From a checkpoint of a small transformer trained on Wikipedia: a variant of SOAP for these matrices.
Each number is 128 + 32 x the weight over its row's rms, rounded and kept within 0 to 255. Layers, rows and columns count from 0. The size above them is the row's rms in percent of the matrix's.

# layer 3 MLP down (transposed), 512x96, rms 0.224, rows 18-53, columns 0-95
size [ 87  96 100  85  83 108  97 115 104 106 120  99  95  96  96 127 112  92 108  81  85 125  79 132 112  99  94 100 108  95  82  78  93 116  84 113]
[[153 114 167 147 159  82 145 133 119  34 167  90 180 113 128  98  79 153 123 112 127 106 119 149  90 182 132 132 121 210 173 122 117 148 204 119 146 168 125 172 129 106 142  85 146 178  97 136 168 112 103  54 128 105 136 119  92 111 157  80 121 106 140 172 108 114 156 129 117  65 142 143 185 119 145 136  96 107 188 148 170 139 124 144 117  97 116  90 109 174 137  96 112 135 123 181]
 [ 88 180  94 163  94 131  85 118 199  93  98 148 101 105 140 171 149  95 119 160 151 102  72 101 119 129  88 126  73  62 111  90 123 107 168 109 140 141 113 113 153 104 127 120 122 170 142 154 110 141 138 147 111  93 139 144 130 101  92  77 144 202 110 184 120 139 133 132  90  88 185 115 137 156 100 114 149 112 186 133 143 182 124 204 159 160 104 150 127 174 123 142 125  47 170 135]
 [184 134  86 117 143  47  90 135 100 121 124 113 178 102 134 158 131 136 160 127  84 181 174  79 134 122 128 140 115 133 174  80 152 117  61 142 149 153 130  71 113  57 103 114  97 109 111 105 102 127  99 100 135 166 117 101 185 129 121  80 125 108  98 173 122 179 131  80 100 178  90 156 130 105 187 101 107 125  90 133  90 165 126 101 134  86 163 133 203 139 115  97 106 106  91 137]
 [141 142 125 144 129 133  51 101 162 148  87 120  28 182 140 142 115 147 135 105 143 124 137 113 151 155 175 133 128 105 124 116 155  83 122 166  88 106 156 137 156 153  97 135 119 112 117 107 105 103 170 158  99 168 146 199 163  91 162 160 162 133 164  94 183 135 103 175  39 154 142 103 125  99 129 159 137 118  90 163  91 113 126 158 128  83  80 100 194 109 102 128 116 100 186 151]
 [108 138 103 112 131 138 151 132 148 101 121 121 149 123 139  90  95 182 175  79 167  96  74 154 140  71 102  88 101 112 100 136 142 104  98 112  99 128 119 232  91 123 192  92 185 122 142 170 165 142  73 149  98 125 154 128  82 149 151 115 132 139  77 134 174 155  81 160 111  92 127 163 190 153 120 117 107 162 123  68 143 109 143 135 146 151 154  78 187  86 141 143 103 137 129 178]
 [109 126 119  96 115  92  80 148 143 124 116 133 119  76 120 142 106 137 119  99 183 131 190 127 188 199 178 121 153 129 116 161 151 171 133 191 127 100 126 117 165 137 143  69  80 136 121 171  97 133 106 124  82  76 113 132 196 139  97 190 219 146 119 132 124 178 142  70 153 144 152 152 134 115 152 109 137 129 139 101  77 167 112  88 111 139 131 133 128 134  62 175 114 132 117  78]
 [ 82  79  93 192  76 131 103 131 119  87  95 106  56 118 162 176  90 169 120 123 122 137 122 139 114 200 126 117 132 151 157 123 104 175 140 146 127 172 131 135 110 175  83 125  94 107 144  49 135 156 146 157  81  87  99 125  87 182  87  89 138 130 120 169 134 164 134 118 149  94  96  64 143 149  93  59 135 143 139 166 109 156 146 132 142 134  77 149 112 194 131 164 107 141 114 123]
 [140 113 131 114 158 153 101  81 106 152  94 147  99 133 137  74 151 170 121 185 116 151  47 139 121 135  96 137 165 184 147 112 165 138 130  87  95 176 133 133 154 141  53  96 151 120 115 198 152 154 143 125 136 134 121 131 150  99 206 112  99 120  87 171 148 167 127 135 113  76 108 163 107 140 163  77  83 109 109 133  98 200 107 157 123 135 138  72  54 126 144 170  96 132 147 106]
 [147 101 128 111 110 137 174 144  77 152 185 133 157 132 124 152  65 179 133 171 157 118 124 153 101  95 125  71 109  84 116 198 139 105 136 149 183 131 131  94 137 142 205 132 144 140 161 105 139 171 115 118 161 113 174 120 149  91  87 164 100 133 152 154  96 101 157  86 201 142  81 128 161 100 101 127 143 116 174 162 128 131 138 105  72 103 106 127 128  96 160 107 194 124 191 191]
 [144 179 152 163 165 112 137 111  78  95 133 124 166 133 128 160 179  78 161 141 120  97  66 167 170  96  51  49 117 163 137 114 143 140 114  85 135  85  79 168  71 122 160 125 167 116 107 111 159 127 147 175  77 135 186 127 129  89 162 134 161 120 130 123 103 135 129 110 120 118 134 160 142 117 133 165 119 113 155 216 128  54 104 103  91 160 145 137 138 121 177 100 134 175 132 139]
 [ 58 134 148 163 124 123  99 110  77 163 131 154 163 157 129 133 184  72 115 115  97 105 138 112 112 159  89 209 163 161 136  95 106 143 168 108 192  82 102 142  60 123 147 103 108  88 112 168 171 122 165 173  83 128 155  93 150 116 188  95  94  75 178 118 126  85  84 109 107 141 178  82 137 137 132 151 138 145 111 119  53 118 133 158 140 149 128 165 139 105 114 112 121  97 101 140]
 [130 104 112 189  77 101 110 116 132 142 139 115  84  78  64 150 123  94 142 126 162 181 119 120 151 131 141 123 106 114 113 103 178 136 156 184 131 112  16 121 105 153 109 142 128 168 180  60 103 185 130 111 178 207  91 162 121 158 138  77 166 113 129 123 204 108 109 118 151 155 124  82 112 144 152 118 162 126 109 110 113 156 134 123 138 160 151 151 115 156  97 141 175 140 133 159]
 [125  62 150 166  97  90 110  98  77  72 123  95 133 111 133 142 146 137  98  97 132 116 106 204 140  58 113 109  61 113 138 113  66  72 146 127  93 137 119 144 137 133 134 130 142 112 139  93  82 139 156 158 114 185 114 158 118 138 150 121 134 110 142 128 117 142  89 179 113 133  75  89 140 139 111  97  92 123 211  76  81 114 126 101 162 151 150  92 130  54 142 164  65 119 126  81]
 [189 145 136 143 146 123  72 119 145 105 117 154  88  94 149 153 100  92 152 197 154 156  68 140 120  91  56  90 144 119 141 186 125 112  90 170 156  87 128 108 149 114 113 110 159 178 158 125 153 132 109 168 148  91 126 162 174  81 143 119 106 151 119 204 170 148 131 104 128 204 109 101 124 171 156 152 157 147 125 154 126 146  40 103 148  97 171 106 129 105 147  79 105 112 149 141]
 [ 84 171 178 118 123  88 187 116  79 127 106 153 132 126 137 116 142  93 142 130 184 128  93 147 150 156  92 100 146 126 156 135 115 166 172 139  96  68 113 177 160  55  98  62 164 137  51 123 143 148 104 138 188  94 130 169 143 139 181 134 204 136 147 164  98 114 105 150 107  81  80 140 133 161  99 167 165 116 130 140 150 115 114 146 110  76 181 117 120 102 151 157  96 135 141 155]
 [118 152  98  99 137 116 159  68 165 144 211  96 138 151 100  80 170 133 113 111 119 129 103 149 149 112 150 134 207 143 138 101  92 157 138 116 128 111 131 187 138 117 180 114 168  96 169 118 201 164 132 116 143 128 149 109 122 166 114 111 115 112 142  91  79 121 119 152  94  99 178 158 130 135  72 124  98 110 135  75 131 141 126 171  78 117 104  85  30 143 134 180 139 115 127 196]
 [147 181  64 130 158 102  93  67 101 147 106  88 178 134 143 174 199 125 120 122 108 164  86 113 116 103  70  98 148 169  97  73 151 114 135 145  98 117 166 130 135 115 127  55 164 112 130 160  91 149  92 147  96 161 152 115 178 100 149 132 132 144 187 134  71 119 160 130 116 150 134 125 120 135 113 123 153 213 122 106  99 102  98 110 111 104  85  79 135 165 118 203 114 122 169 131]
 [107  78 170 141  94 165 121  99 127 140  90 112 102 121 173  87 111 131 138 155  79 129 100 204 147 104  99 132 112  69 146 150 127 170 157 110 109 156 142  78 125 120 125 153 108 139 143 165 163  64  94 125 162  89  74 135  69 124 102 142 125 114 106 162 140 152 111 109 121 138  56 141 193 180 189 123 119  88 143 184 138 123 194 174 173 157 104 153 154 146 148 146 155  88 170 109]
 [120 127 129 104  62 219 153  97 123 136 119 176 147 130  79 149  88 139 109  81 120 118 220 148 139 137 145  85 134 115 124 174 126  67 110  96 159 130 195 118 147  74 177  86 118 136 101 109 146 127 111  61 121 100 147 132 173  73  99 170 121 160  75  99 148 165 145 125 141 135 192 130 127 124 118 116  97 126 119 120 136 130 137 161 137  97 119  92  94 139 174  68  89  90 131 148]
 [121 168 128 139 198  98  95 104 102 112 154 148  94 176 122 184 160 174 122 130 157 162 157 147  71  37 150 140 113 167 112 137  69 166 137 132 195 135 136 120 133 134  92 113 149 161  82 133 162  59  61  64  66  95 144 117 142  90 106 107 149 138 121 116 174 118 130  98 128 126 136 104 128 160 157 157 161 116 150 161 146  88 145 151 133 107 144 139  93 141  81 112 141  94 137  67]
 [163  89 102 130 109 159 107  65  70 130 112 150 141 133 176  42 167 130 154 178  73 192 159 121  72  95 105 109 105 143 137 131 156 125 136 120 123 114 114 117 129 141 181 109 152 124 141  98 103 162  97 136 154 107  97 158 162 106 126 150 146 107 128 143 130 126 142 110  98 102  88 145 158 174 164 119 130 115  53 149  81 129 152 135 141 128 107 130 143 213  19 175 124 164 127 134]
 [179 140 158  71 113  96  91 134 170  81 111 171 109 121  70 101 106 151 137 120  84 104 180  99 157 126 151 114 153 150 119 158 111 136  82  64 132 116  89 170  53  66  69 157 179  91 103  99 134 158 160  88 164 168  80 138 147 106 127 111 164 116 176  96 127 161 169 104 127 145 146 100 120 133 147 124 106 171  91  98  99 177 153 115 134 124 127 167 150 152  84 103 188 104 115 131]
 [ 86 171 148 152 120 144  72 148  97  71 152  59 119  97 118  74 101  95  71 118 109 117 168  93 111  68 145 137 107 123 158 137  79 138 160 136 165 153 145 159  89 154  82 109 150 153  96 131 175 134  53  92 116 113 107  82 180 101 116  72  86 173 123 138 131  83  78 113 155 100 136 117 101 118 153 102 158 138 141 144 126  88 136 111 124 108 121  85  48  93 101 137  87 132 162 118]
 [102 241 119  83  87 146 121 125 154 167 131 158  85 121 120 129 144 122 102 119 142 150 139  72 196 144  85 135 154 119 122 170 152 128 159 129 188 122 121 118 154 136 100 143 118  89 143 132 170 147 118  55 133  82  97  79 121  95 131 103 143 124 112 136 160 160  87 152 135 139 131 117  66 114 124 144 108 116 109 186 129 165 181 160 101  62  94 149  73 115  89 120  89  78 174 158]
 [ 88 182 144 183  97  95 192 124 180 115 219 131 123  70 123 115 114 136  83 156 153 154 145  99 117 136 114 158 134 152 175 162 102 119 192 121  93 130 139 132  74 143 176 157 115 117 153 110 150 148 146 100 159 130 162 112 156 135  99 154 163  99 164 169 123  79 108 134 188 132 154 111  65 137 139 142 136  83 121 173 136 182 132 150 133 108  98 125 159  75  65  81 116 115 171 105]
 [ 95 120 150 111 133 108 146 131 147 120 164 135 114 134  92 180  96 166 181 143 118 163 160 105 125 112 142 114 144 189 138  76  98  92 101 126 123 156 145 154 227 143 108 102 139  92 100 121 132  86 198 121 159 142 138 147 145 166 204 177 132 162 134 196 140 100  93  95  83 132 143 118 128 123 102  73 123 127  83 157 108  78 182 131 175 138 109 165  81 106 123 127 119 165 124  55]
 [120 114 111 152 110 122 138 137 129  69 102  98 159 143  88  87  61 145  93 181 175 146 118 164 112 125 112 133 137 176  88 107 122  62 137 171 128 123 152 173 127 164 159 103 175 141  69 105 159 131 120 144 112  81  62 195 146  78 103  98 117 179 118 142 174  92 131  98  99  87 151 146 164 133 113 112 109 135 167 165 157  95 123 146 179 155  82  95 129 121 116 170 142 151 211 126]
 [110 128 157 124 128 171 172 182 127 143 115 131 106 172  63 149 184 168 169 164 185 116 141  90 151 135 183  93 138  78 166 135 114 128 144 171 104 128 145  79 158 153 148 175 191 155 192 130 117  89 130 110 117  58 114 120 145 149 106 150 140 173  69 118 107  62 126 152 175 103 158 169 134 119 179 122 132 121 139 126 127 167 108 139 108 159 167  95 169 147  61 132 102 113 104 115]
 [ 67 131 140 104 133 139 131  96  77 169 159 185 161 158 171 105 130 133 107  87 104  91 161 165 147 108 183 137  85 143 108 141 164  76 114 143 153 104  95 200 101 120  85 135 132 154 151 198  97 163 112 135 147  76 111 141 142 108 100  38 107 158 170 137  93  91 133 145 117 145 120  94  94 172 137 105 144 117 124 156 110 164 148 128  92 105  91 103 152 143 161 200 138 147 112 195]
 [140  81  78 117 125 137  96  83 119 102  91  94 134 140  80 136 127 189 112 148 167 152 139 144 145   8 143 148 136 118 114 123 107 190 132 110 130 127 108 152 125 165 132 156 143 185 125 156  95  99 158 112  64  89 159  77 175 117 188 131 102 138 150 152 119  69 152  98 166 162 165 195 157 193 131 167 110 120 111 149 105 122 109 128  90 141 179 161 154 142 126 150 126 125 161 120]
 [ 43 131  95 137 140  55 146 115  62 129 148 192 161 126 134 141 160 128 128 125 109 121 167 126 128 106 145 157 117 118 165 103 123 178  62 132 184 141  94  86  67 100  78 168  95 170 143  97 139 167  55 147 144  88 162 121 106 114 127 157 148 109  94 127 110  88 112 130 170 139 149 120 181 155 148 115 156 117 194 141 104 108 122  98 120 102 182 133  69 149 147 153 113 103 174 131]
 [158 119 126 177  84  98 111  90 124  74 156 121  53 147 115 125 128 179 121 133 144  65 111 137 125 187 180 119 138  62 108 136 102 126 112 114 139 134 129 183 175 101 125 117 132 165 114 174 169  78 152 172 101 119 116 147 121 135 114 127  77 173  96 130 189 151 137 137  54 130 116  94  80 178 146 116 125 141 164 147  72 134 117 115  73 132 143  60 147 124  92  91  91  98 160 109]
 [177 129 119 112  85 151 140 150 117  84 169 135 201 104  96 114  89 115 128  91 128 160 138 110 117  88 155 127 118  86 153 148 108  96  77 155  65  81 130 174 169  96 141 107 150 187 154 139 108 130 130 136  32 125 119 157  96 172  60 137  76 134 151  86 122 111 167 178 121 158 118 139 165 114 140 171 125 104 112 103 139 163  60 150 139 107 114  82 141 139 114 126 141 174  65 159]
 [184  69 109 104 104  32  75 180 153  92  91 141 150 136 154 178  97 108 112 187 141 103 125 111 149 113 138 145 156 163 172 125 117  49 123  93 146 116 202 107 161 147 160 137 143 131 101 136 141  93 144 155 144 133 159  75 154 105 126 177 108 107 129 154 170  86  75 117 101 114 120 101  97  86 152 135 165 115  63 120 116  89 120 104 112  89 158 153  95  87 126 126 153 157 153 132]
 [129 108  60 114 124 106 122  76  71 124 137 129  92 130 160 104 146  47 136 168 115 168 118 132 199 130 138 196 105 115 147 161 106 132 109 159  98 123 114  91 129  74 132 130 117 123 178 116 154 115 162 159 122 135 127 107 171 132 152 139 139 133 130 143 126 169 175 135 115 118  75 158 137 214 132  91 139 169  93 174 115 135  71 105 100 142 114 107 199 190 141 133  86  85  73  94]
 [ 53 131  65 104 121 140  59 138 123 176 158 160 142  83 127 137  99 181 156 122 118 144 173  72 115 110 163 136 169 113 133 129 109 113 153 128 134 133  78 109 115  60 156 170 111 174 180 146 136 132  86 103 127 110  79 111  80 115 146 101 138 112 112 115 117 126 150 185  83 138 151 177 103 137 163 188 131 171 128 116 104 102 150 202 123  92 181 132 144  96 118 164 163 129 103 189]]
# layer 3 MLP up, 512x96, rms 0.238, rows 19-54, columns 0-95
size [ 95 106  89 101 103  94 111  98 104 119 100  93  85  93 108 118  91  96 102  90 117  90 121 107  95  97 100 102  92  94 100  98 109  81  99 149]
[[113 141  93 123 111 191 161 165 153 152  69 126 161 126  68  44 128  81 131  99  96 175 109 104 106 100 116 166 174 139  92 123 111 111  96  97 116 136 138 137 159 116 118 165 113 119 154 100 145 108 176 148  94 189 182 126 141 133 106 146 148 118 143 136 173 109  83 107  95  85 123 162 173 130 115 133 105  91 177 103 204  86 193 103 107 174  69 153 150 127 133 112 183 131 144 152]
 [138 132 109  74 124 146  38 132 162 110 116 127 122 146  42 129 137 138 189  56 139  85 170 123 161 136 173 148 147 136  90 201 162 147 125 181 156 121 140 149 124 121 155 151 116 120 107 151 129 125  84 125 108  89 171 152 154 145 143 114 129 106 121  97 132  78 177 176 109 153 143 133 193  55 116 169  85 191 118 133 129 166 120 144 112  90  90 120 122 151 128 124  82 106 162 153]
 [125 155  96 134 158 130 176 155 121 108 176  90 136 148  96 221 121 102 134  98 150 173 120 103 107 120  53 105 117 134 221 124 101 141 130  88  94 148  71 131 130 160 120 175 101 102 139  85 158 153 104 153 165 101 123  96 110 144  76 111 103  91 111 145 127 109 176 114 171 142  69 140 125 110 120 150 121 189  99 130 159 107  49  87 127 105 138 115 113 125  62 143 152 142 174 142]
 [145  98 115  91 101 133 173 117  84 121 110 146 108 107 128 139 145 120 138 129 135  94 124 133 136 154 106 151 127 127 131  78 140  50 184 130 145 141 107 107 116 175 214 189  85  73 169 156 119 107  69 122  93 214  81 153 172 168 109 182  84 116 153 179 115  54 142 152 100 130 130  94  94  70 103 159 131 119  76 122 145 142 139 157  80 154 130 133 155 129 123 134 102 130 146 105]
 [158 109 119  97 159 145 140 101 157 113 146 180 141 149  87 134 196  85 178 166  74 124 171 123 121 125 160 118 150  49 123  73 101  82 109  90 128 104 120 176 109 176 127 125 149 167 173 136 108  99 158 101 165 137 160  79 124 158 116 130 119 101  89 103 130  99  52 114 135  90 145 105 156 130 117 228 122 148 105 160 127 103 186 156 144 130  99 123 150 113 136  54 105 119 144 131]
 [169  71 139 162 127 103 157 202 120  92 129 143 102 146 126  62  87 151 120  89 147 120  83 116 143 101 192  92 117 159  89 144 109 134  93 119 150 113 133 157 120 160 132 149 194 127 134 116 105 130 114 148 128 121 124 159 133  86 159 105 149 146 149 161 126 116  94 191  50 154 133 184 214  94 132 130  96 108 153 135 163 128  76 150 122 125 146  64 164 154 107 102 205 168 124 140]
 [120 113 118  80  87  88  97  95 103 101 106 178  93  89  98 216 103 180 151 127 109 156 128 130  56  71 102 111 111  79 135 161 113 126 168  84  81 133 184 129 144 150 155 118 166 162 148 146 109 110 128 126 121 127 148 109 143 150 167 150 122 143 100 167 116 170 118 150  77  94 188 201 200 126 132 123 155 134 135  76 120 147 119 133 124 117 131 105 152 167 131 117  73 199 124 143]
 [123 191 152  78 158  97 145 102 136  96 116 138 144  97 177 122 141  91 149  81 124 180 221 152 184 137 140 188 134 125 128 132  90  98  97 106 128 115 168 171 150 148 100 157 113  99 230 122 161 154 138  97 157 133 107 154 137 141  98  88  73  91  85  93 140 127 108 114 104 116 188 115  83  96 161  98 102 138  88 123 111 112  79 152 148 163 121 124 141 128 149  75  97 130 130  84]
 [168 124 157 116 159 153 162 158  97 146 132 171  88 119  61  89 133 102 128  73 102 118  86 126  64 118 109  86 198 186 172 114  94 166 159 127 203  87 171  83  96 128 146 173  99 155 132 138  71 157 117 120 121 112 151 185 171  77 153  97 127  96 122 134 124 124 125 126 184 135 117 120 166 138 123 147 134 184 134 101 106 135 139 192 124 114  93 132 106 131 104 151 140  92 136 193]
 [138  56  86 124 141 117  97  79  73 138 143 169 131  99  84 175 197 118 137 118 157 181 142 150 119 142 153 171 122  69 118 107 119 154  94 116  94 135 162 118 149  98 180 112 138 114 101  68  89 150 116  73 205 156 135 125 119  81 166 113 139 118 178 136 126 156 107 134 123 105 148 173 121 109 131 165 117 129 138 179 129 106 136 146 110 101 175  58 129 144 122 140  60  72 178  97]
 [195  53 138 115 108  97 146 115 114 113 124 125  69  89  86  92  98  99 115 145 103 106 152 133 139  83 187 152 118 118  77 110 113 141 103 194 134 176 130 105 115 167 137 147 168  98 122  94 117 104 111 173 169 134 124 146 128 150 111 120 131 149 123 105 176 119  99 123 101 118  95 142 173 137 110 186 157 115 171 119  94 213 149  98 134 162 156 106 119 115 166  93 208 199  95 169]
 [131 138 155 130 114 111 130  87 177 169 120 139  90 108 159 140 160 161 149  86  80 114 118 149 106 155 123 204 186  96 117 117 176 132 104 134 154 150  84 162  63 149 116 147 156  82 129  92 100  67 128 120 123 178 114  62 162 150 122 123 111 147 128 145 125  78  82 151  96 111 166 100 142 159 102 130  99  72  90 102 118  90 157 103  99 104 142 101  21 152 166 122 136 151 174 128]
 [ 73 145  84 142  63 140 121 149 124 187  86  78 168 169 122 121 137 135 103 107  87 141 187 125 153 159 163 150  87 116 129  88  95 134 111  73 213 161 147 134 105 125 111 164  88 118 188 121  81 117 127 106 136 130 140 158  87 168  98 166 157 133 124  75 104 142 102 180 109 114 135 151  62 113 101 124  93 101 152 116 168  74 159 168 159 166 133 168 150 122 100 162 143 119 166  91]
 [138  51 102 131 111 138 122 130 104 149 164 157 141 138 146 166 146 136 197 133 103 110 180 187  77 111  85 110 150 154  89 150 127 149 109 105 117 100  81 154 188  85  73 137 128 101 165 113 119  96 158 127  86 148 145  91 156 126 142  87 117 156  99 117 186 168 155 119 173 134 124  89 166 102 111 130 149 150 126 151 129  25  78 128 154  91 119 149 156 134 150 148 171  57 169 137]
 [ 76  94 122 107 173 115 128 160 153 114 124  77 139 138 135 145 182 116 122 135 128 126 104 169  98 110 166 102 163 212 116  89  84 110  85 109 154 155  87 152 226 129 143 118  99 148 121  94 129 152 102  97 174 136 146 136  42 102 160 131  88 108 129 121 129 138 173 174  87 133 107 162 168 123  91  71 102 115 123  86 140 115 154 112 112 140 166  93 137  74  81 155 113  69  98 147]
 [146  93  93 121 108  97 116 150 134  64 128 188 147 139 105 146 203 172 132  85 141 167 158  79 111 150 146 151 123 153 136 101 195 125 149  61 147 106  87 149  66 175 131 107 164  82 190  54 156 195 145 124 137 138 119 124 109 131 182 134 104 113  94 104 105 184 113 121  90 115 156  76 116 146 118 111 143 161  77 130 133  90 156 133  84 144 106 117 160 114 118 184 123 131 131 118]
 [118 140  84 138 111  72  60 137 153 133 168 154 146 147 113 183 110 114 131 158 115  94 176  58 157 141 111 169 194 116 177  60 135 121  83 119 144  76 157 147 112  92 141 150 136 157 151 124 106 117 132 114 103 168 203 103  79 119 171 106 112 150 151 127 162 197 142 121  54 111 167 124 116 108 113  74 116 140 128 152 122 163  75 136 142 106 167  86 125  85 151 145 164 159 137 138]
 [139 144 159 131 223 115 133 120 125 100 116 150 105 131 152  75  89 137 158 214 140 137 113 110  91  80 139 102 120  74  98 126 144 154  95 160 156 174  88 168 122 154  97 121 139 117 124  94 135  56 128 125 127 110  66 114 109 121  93 116 145 136 166 146  53 164 113 163 103  92  87 162  60 170 134 121 105 144 144 171 134 161 103 163 154 134 150  44  93 168 113 129 120 112 129 113]
 [168 144 118 112 106 103 124 161  97  91 211  96 106  77 147 113 123  65 160 119 124 145  90 111 174 133 105 144 147 104 165 129 174 119  65 162  96 109 163 168  85 163 158 124 176  95 132  88 171  99 106  95 167 150 153  95  88  77 121 156 117  87 155 172 140 101  63 136 161 158 154 148 155 105  98  94 152 198  93 117  91 133 156 128 118 111 111 101 149 143 192 130 137 112  80 146]
 [ 48  59 122 101 135 148 145 206 138 179 174  90 146 127 109 102 124 100 104  71 167  83  99 127 153 105 125 179 172 171 136 128  91 160 113 126  70 151 115 138 138  77 106  70 102 142 127 143 185 164 127 147 131 185 180  91 134 109 119  92 108 111 116 159 124 171 103 144 128 212 144 128 155  98  94 142 108 148 148  73  92 148 131 156 126 111 113 183 111 133 108 129 147 106 140 134]
 [176 124 142 204 133 130 112 135  61 122 104 155 106 122 115 182  99 165 128  86 153  67 146 163 135 100 128 138 157 206 123 112 148 113  93 119 125 120 111 120 114 116 128 120 135 129  82  72 148 103 132  95 187 121 168 113 172 155 145 115 173 104 152  97 136 166 106 185 139  87 141 171 114 160 146  80 127 174 121 162 123  98  74 184 106  66  93 117 174 130 105 106 122 121 209 154]
 [111  99 143 114  86  86 166 108 173 135 139  63 120 105 132 123  70 119  94 118 166 103 150  83 131 163  76 177 149 157 161 120 125 106 133 160 125 139 161 154 154 138 148 159 175 128 104  62 132 139 131 138 151 170 171 159 156 171 154 116 119  50 151 164  96 201 157 100 134 158 108 100  65  89 159 105 156 138  99 153 114 163 188 143 140 173  87 181 156 165 167 128 130 157 137 165]
 [ 90 127  91 108 194 180  76 140 136  68 115 108 140 130 133 160 155  97  75 116 120 160 121  98 147 194 102 150 116 125 144 136 107 159 117 134 185 122  92 197 104 173 155 165  85  87 197  99  85 139 108 136 118 111 105 112 102 158 146 165 123 139  90 167  53 109 172  91  86  86 171 176 117 109 125 124 149 159 150  97 133 109 167  96 141 140 104 160 165  91 162 163 110 144 160 121]
 [148 108 114 103 135 150 119 101 136 149 112 127 141 153 171 130 157 167 179 125 144 151 156 145 149 123 130 164 125 134  95 105 144 123  88  90 191  53 115 173 159  66 131 166 121 196 120 118 153 175 160  69 130 190 136 100 152 180 164 130  74 119 121  63 173 155 139 123 106  97  96 151 123  90  69 113 105 192 127 112 128 142  98  77 129 154 114 117 127 174 156 158 144 136  49 112]
 [130  82  95  59  65 131 143 105 129 124 105 140 127 169 115  76  88  23 149 128  90  92 160  73 131 114 137 132 148 126 108 136  98 131 113 119 150  79 170 100 132 130 147  94 184  98 114  59  78 156  94  92 145 141 178 152 129 207 167 168 103 101 171 112 167 139 147 158  95 141 116 101  84 124 161 126 114 156 147 160 160 141 163 157 112 121 139 104 133 121 169 159 120 126  96 167]
 [178 107 131  85  44 158 128 110  94 143  97 147 137 153 123 111  97 148 108 152  53  98 140  88 135 110  87 152 165  86 145 145 167  97 105 161 147 136 163 145 167 115  95 166 105 114 114 129  54 146  95  78 110 154 111 180 103 114  72 161 160 151 138 163 141 103 169  64  54 119 109 120 123 115 111 151 139 141 113 155 114 141 125 114 100 188 146 169 196 139 168 181 116 132 163 143]
 [109  97 178 150 147  71  93  86 100 101 122 117 161  80 122 150  92 151 142 185 157 125 175 111 100 172  31 160 120 132 157 108 112 128 117  50  87 144 126  57 156 120 123 102 132 152 102 108  94 166 135 119 187 130 103 111 160 121 128  95  99 161 132 161 172 101 211 144 158 140 136 123 120 113 126 102 120 197 132 106  68 125 141 181 117 101 134 164 137 144  85 145 147 127 149 152]
 [ 86  54  88 124 148  74 165 145 136 122 142 130 159  79 108 105 146 173 134 149 156 155 155 118 153 131 106 162 107 133 146 167 106 121  83  32 143  93 162 124 143  47 174 147 142  94 128 137 122 157 152 152 109 120 128 166 149 144 105 120 104  55 106 178  62 137 134 115 155 100 109 140 106 155 146  98 125 152  95  75 116 168 145 130 105  91 167  98 124 165 157 145 172  71 129  70]
 [133 187 140 143 152 126 100 103 105 129 172 137 103 136 159 102 108  53 127 136 120  88 176 138  66 108  83 103 136 164 115 139  99 176  86 134 138  61  93 110 109 167 177 128 144  88 134 104  88 148  98 103 166 155 110 155 144  82 110 132 181 135 202  99  93 141 157 136 105 107 146  85 133 152 136 104 173 148 164  89 110  82 192 101 108  62  92 151 155 109 117 193 124 164 136 135]
 [103 152 134 176 176 150 146 140 129 127 172  73 143 117 141 165  68  80  94 100 102  95 100 101 144 106  80 126 126 124 154 147 120 135 101 115 136 152 139 182 110 130 165 122 174 139 152 140 113 131 153  56 134 156 172 150 129 116  93 101 144  52 118 216 107 200 114 106  79 169 145  94 110 145 160 105 166 175 159  94 105 172 157 149 147 115 132 186 145 115 120 181 106 140 111 184]
 [154 115 116 116 109  97 174 125 106 158 105 125 145 117 138 123 140 106 123  68 172 172 136 125 126  94  44 176 129 180 183 113 151 120 110 110  59 102 123 131 139 185 130 114 122  87 109 152 144 172 128 163 127  90 125 103 212 139 110 154 149 104 131 162 122  64 135 151 165 131 169 171 199  88 119  95  87 133 101  73 184  70 137  97 134 133 143 192 122  94 139 107 117 129 133 161]
 [154 141 125 166  53 104 154  98 116  87 116 129 153 125 114 159 195 120  66 116 117  56 118 110 105 100 167 135 141 143 142 133 169 178 129 107 131  85 122 111 156 132 173 117 192 116 108 120  97 144  88  97 102 125 116 166 145 128 147 123 172 105 107 135 145  59  85 141  91 136 108  80  77  91  96  70 110  80 100  64 119  99  92  71 141 127 109 187 137 139 148 139 171 147 180 108]
 [108 172 122  45 127 123 101 122 107  68 140  53  95 141  97 178  97 178  81 147  80 124 115 153 101 141 140 173 158 162 144 101 198 110 107  81 172 177 115  83 125 124 164 116 116 106 186 163 144  95 116 134 151 109 189 110 122 148 105 105 114 111 135  85 113 102 127 165  75 146 133 136 121 121 124 185  93 162 119  91 189 114 110 146  98 113 112 151 102 139 162 119 180 123  74 146]
 [115 141 104  96 179 150  74 120 179 125 111 135 114 111 123 153  88 125 127 172 108 114 152 113  77 160 119 140 175 153  71 122 194 101 183  97 130 111 129 126 158  77 129 115 167  87 149 139 136 113  69  76 126 128  89 108  60 130 142 113  76 153 190 170 109 159 119 143 159 126 131 196 131 128 185  85 114 112 171 119 133 176 141  97 106 141 182 178 131 196 144  91 167 115 138 130]
 [106 198 175  88  94 162 117 135 143 155 175 126 133 138 135 156 106 172 105 157 135  83 146 139 145  87 159 130 173 111 103 159  74 107 161  86 147 103 144 148 117 109 149 171 124 139 188 133 122  87  83  84 122 117  67  92 173  86 105 140 155 132  71 137 181 169 177 112  48 141 123 108  96  89 152  72 141 150 120  99 108 118 132 162 110 141 121 141 140 133  87 171 176 135  60 144]
 [129  59 130 146 137 106 162 113 158 120 137  97 141 119 114  79 107 156  69 119  96 137 129 108 112 173 112 175 138 170  91 158 186 138 177  76 117 128 114  91 141 130 157 107 147 105 124 163  65 123 192 108 170 139  66 129 123  79  64  58 109 131 138 113 182  90 152  82  85 144 128  76 147 116  79 179  85 112 125 118 124 100 134 165 119 158 107 133  78 164 107 150 178 117 123 149]]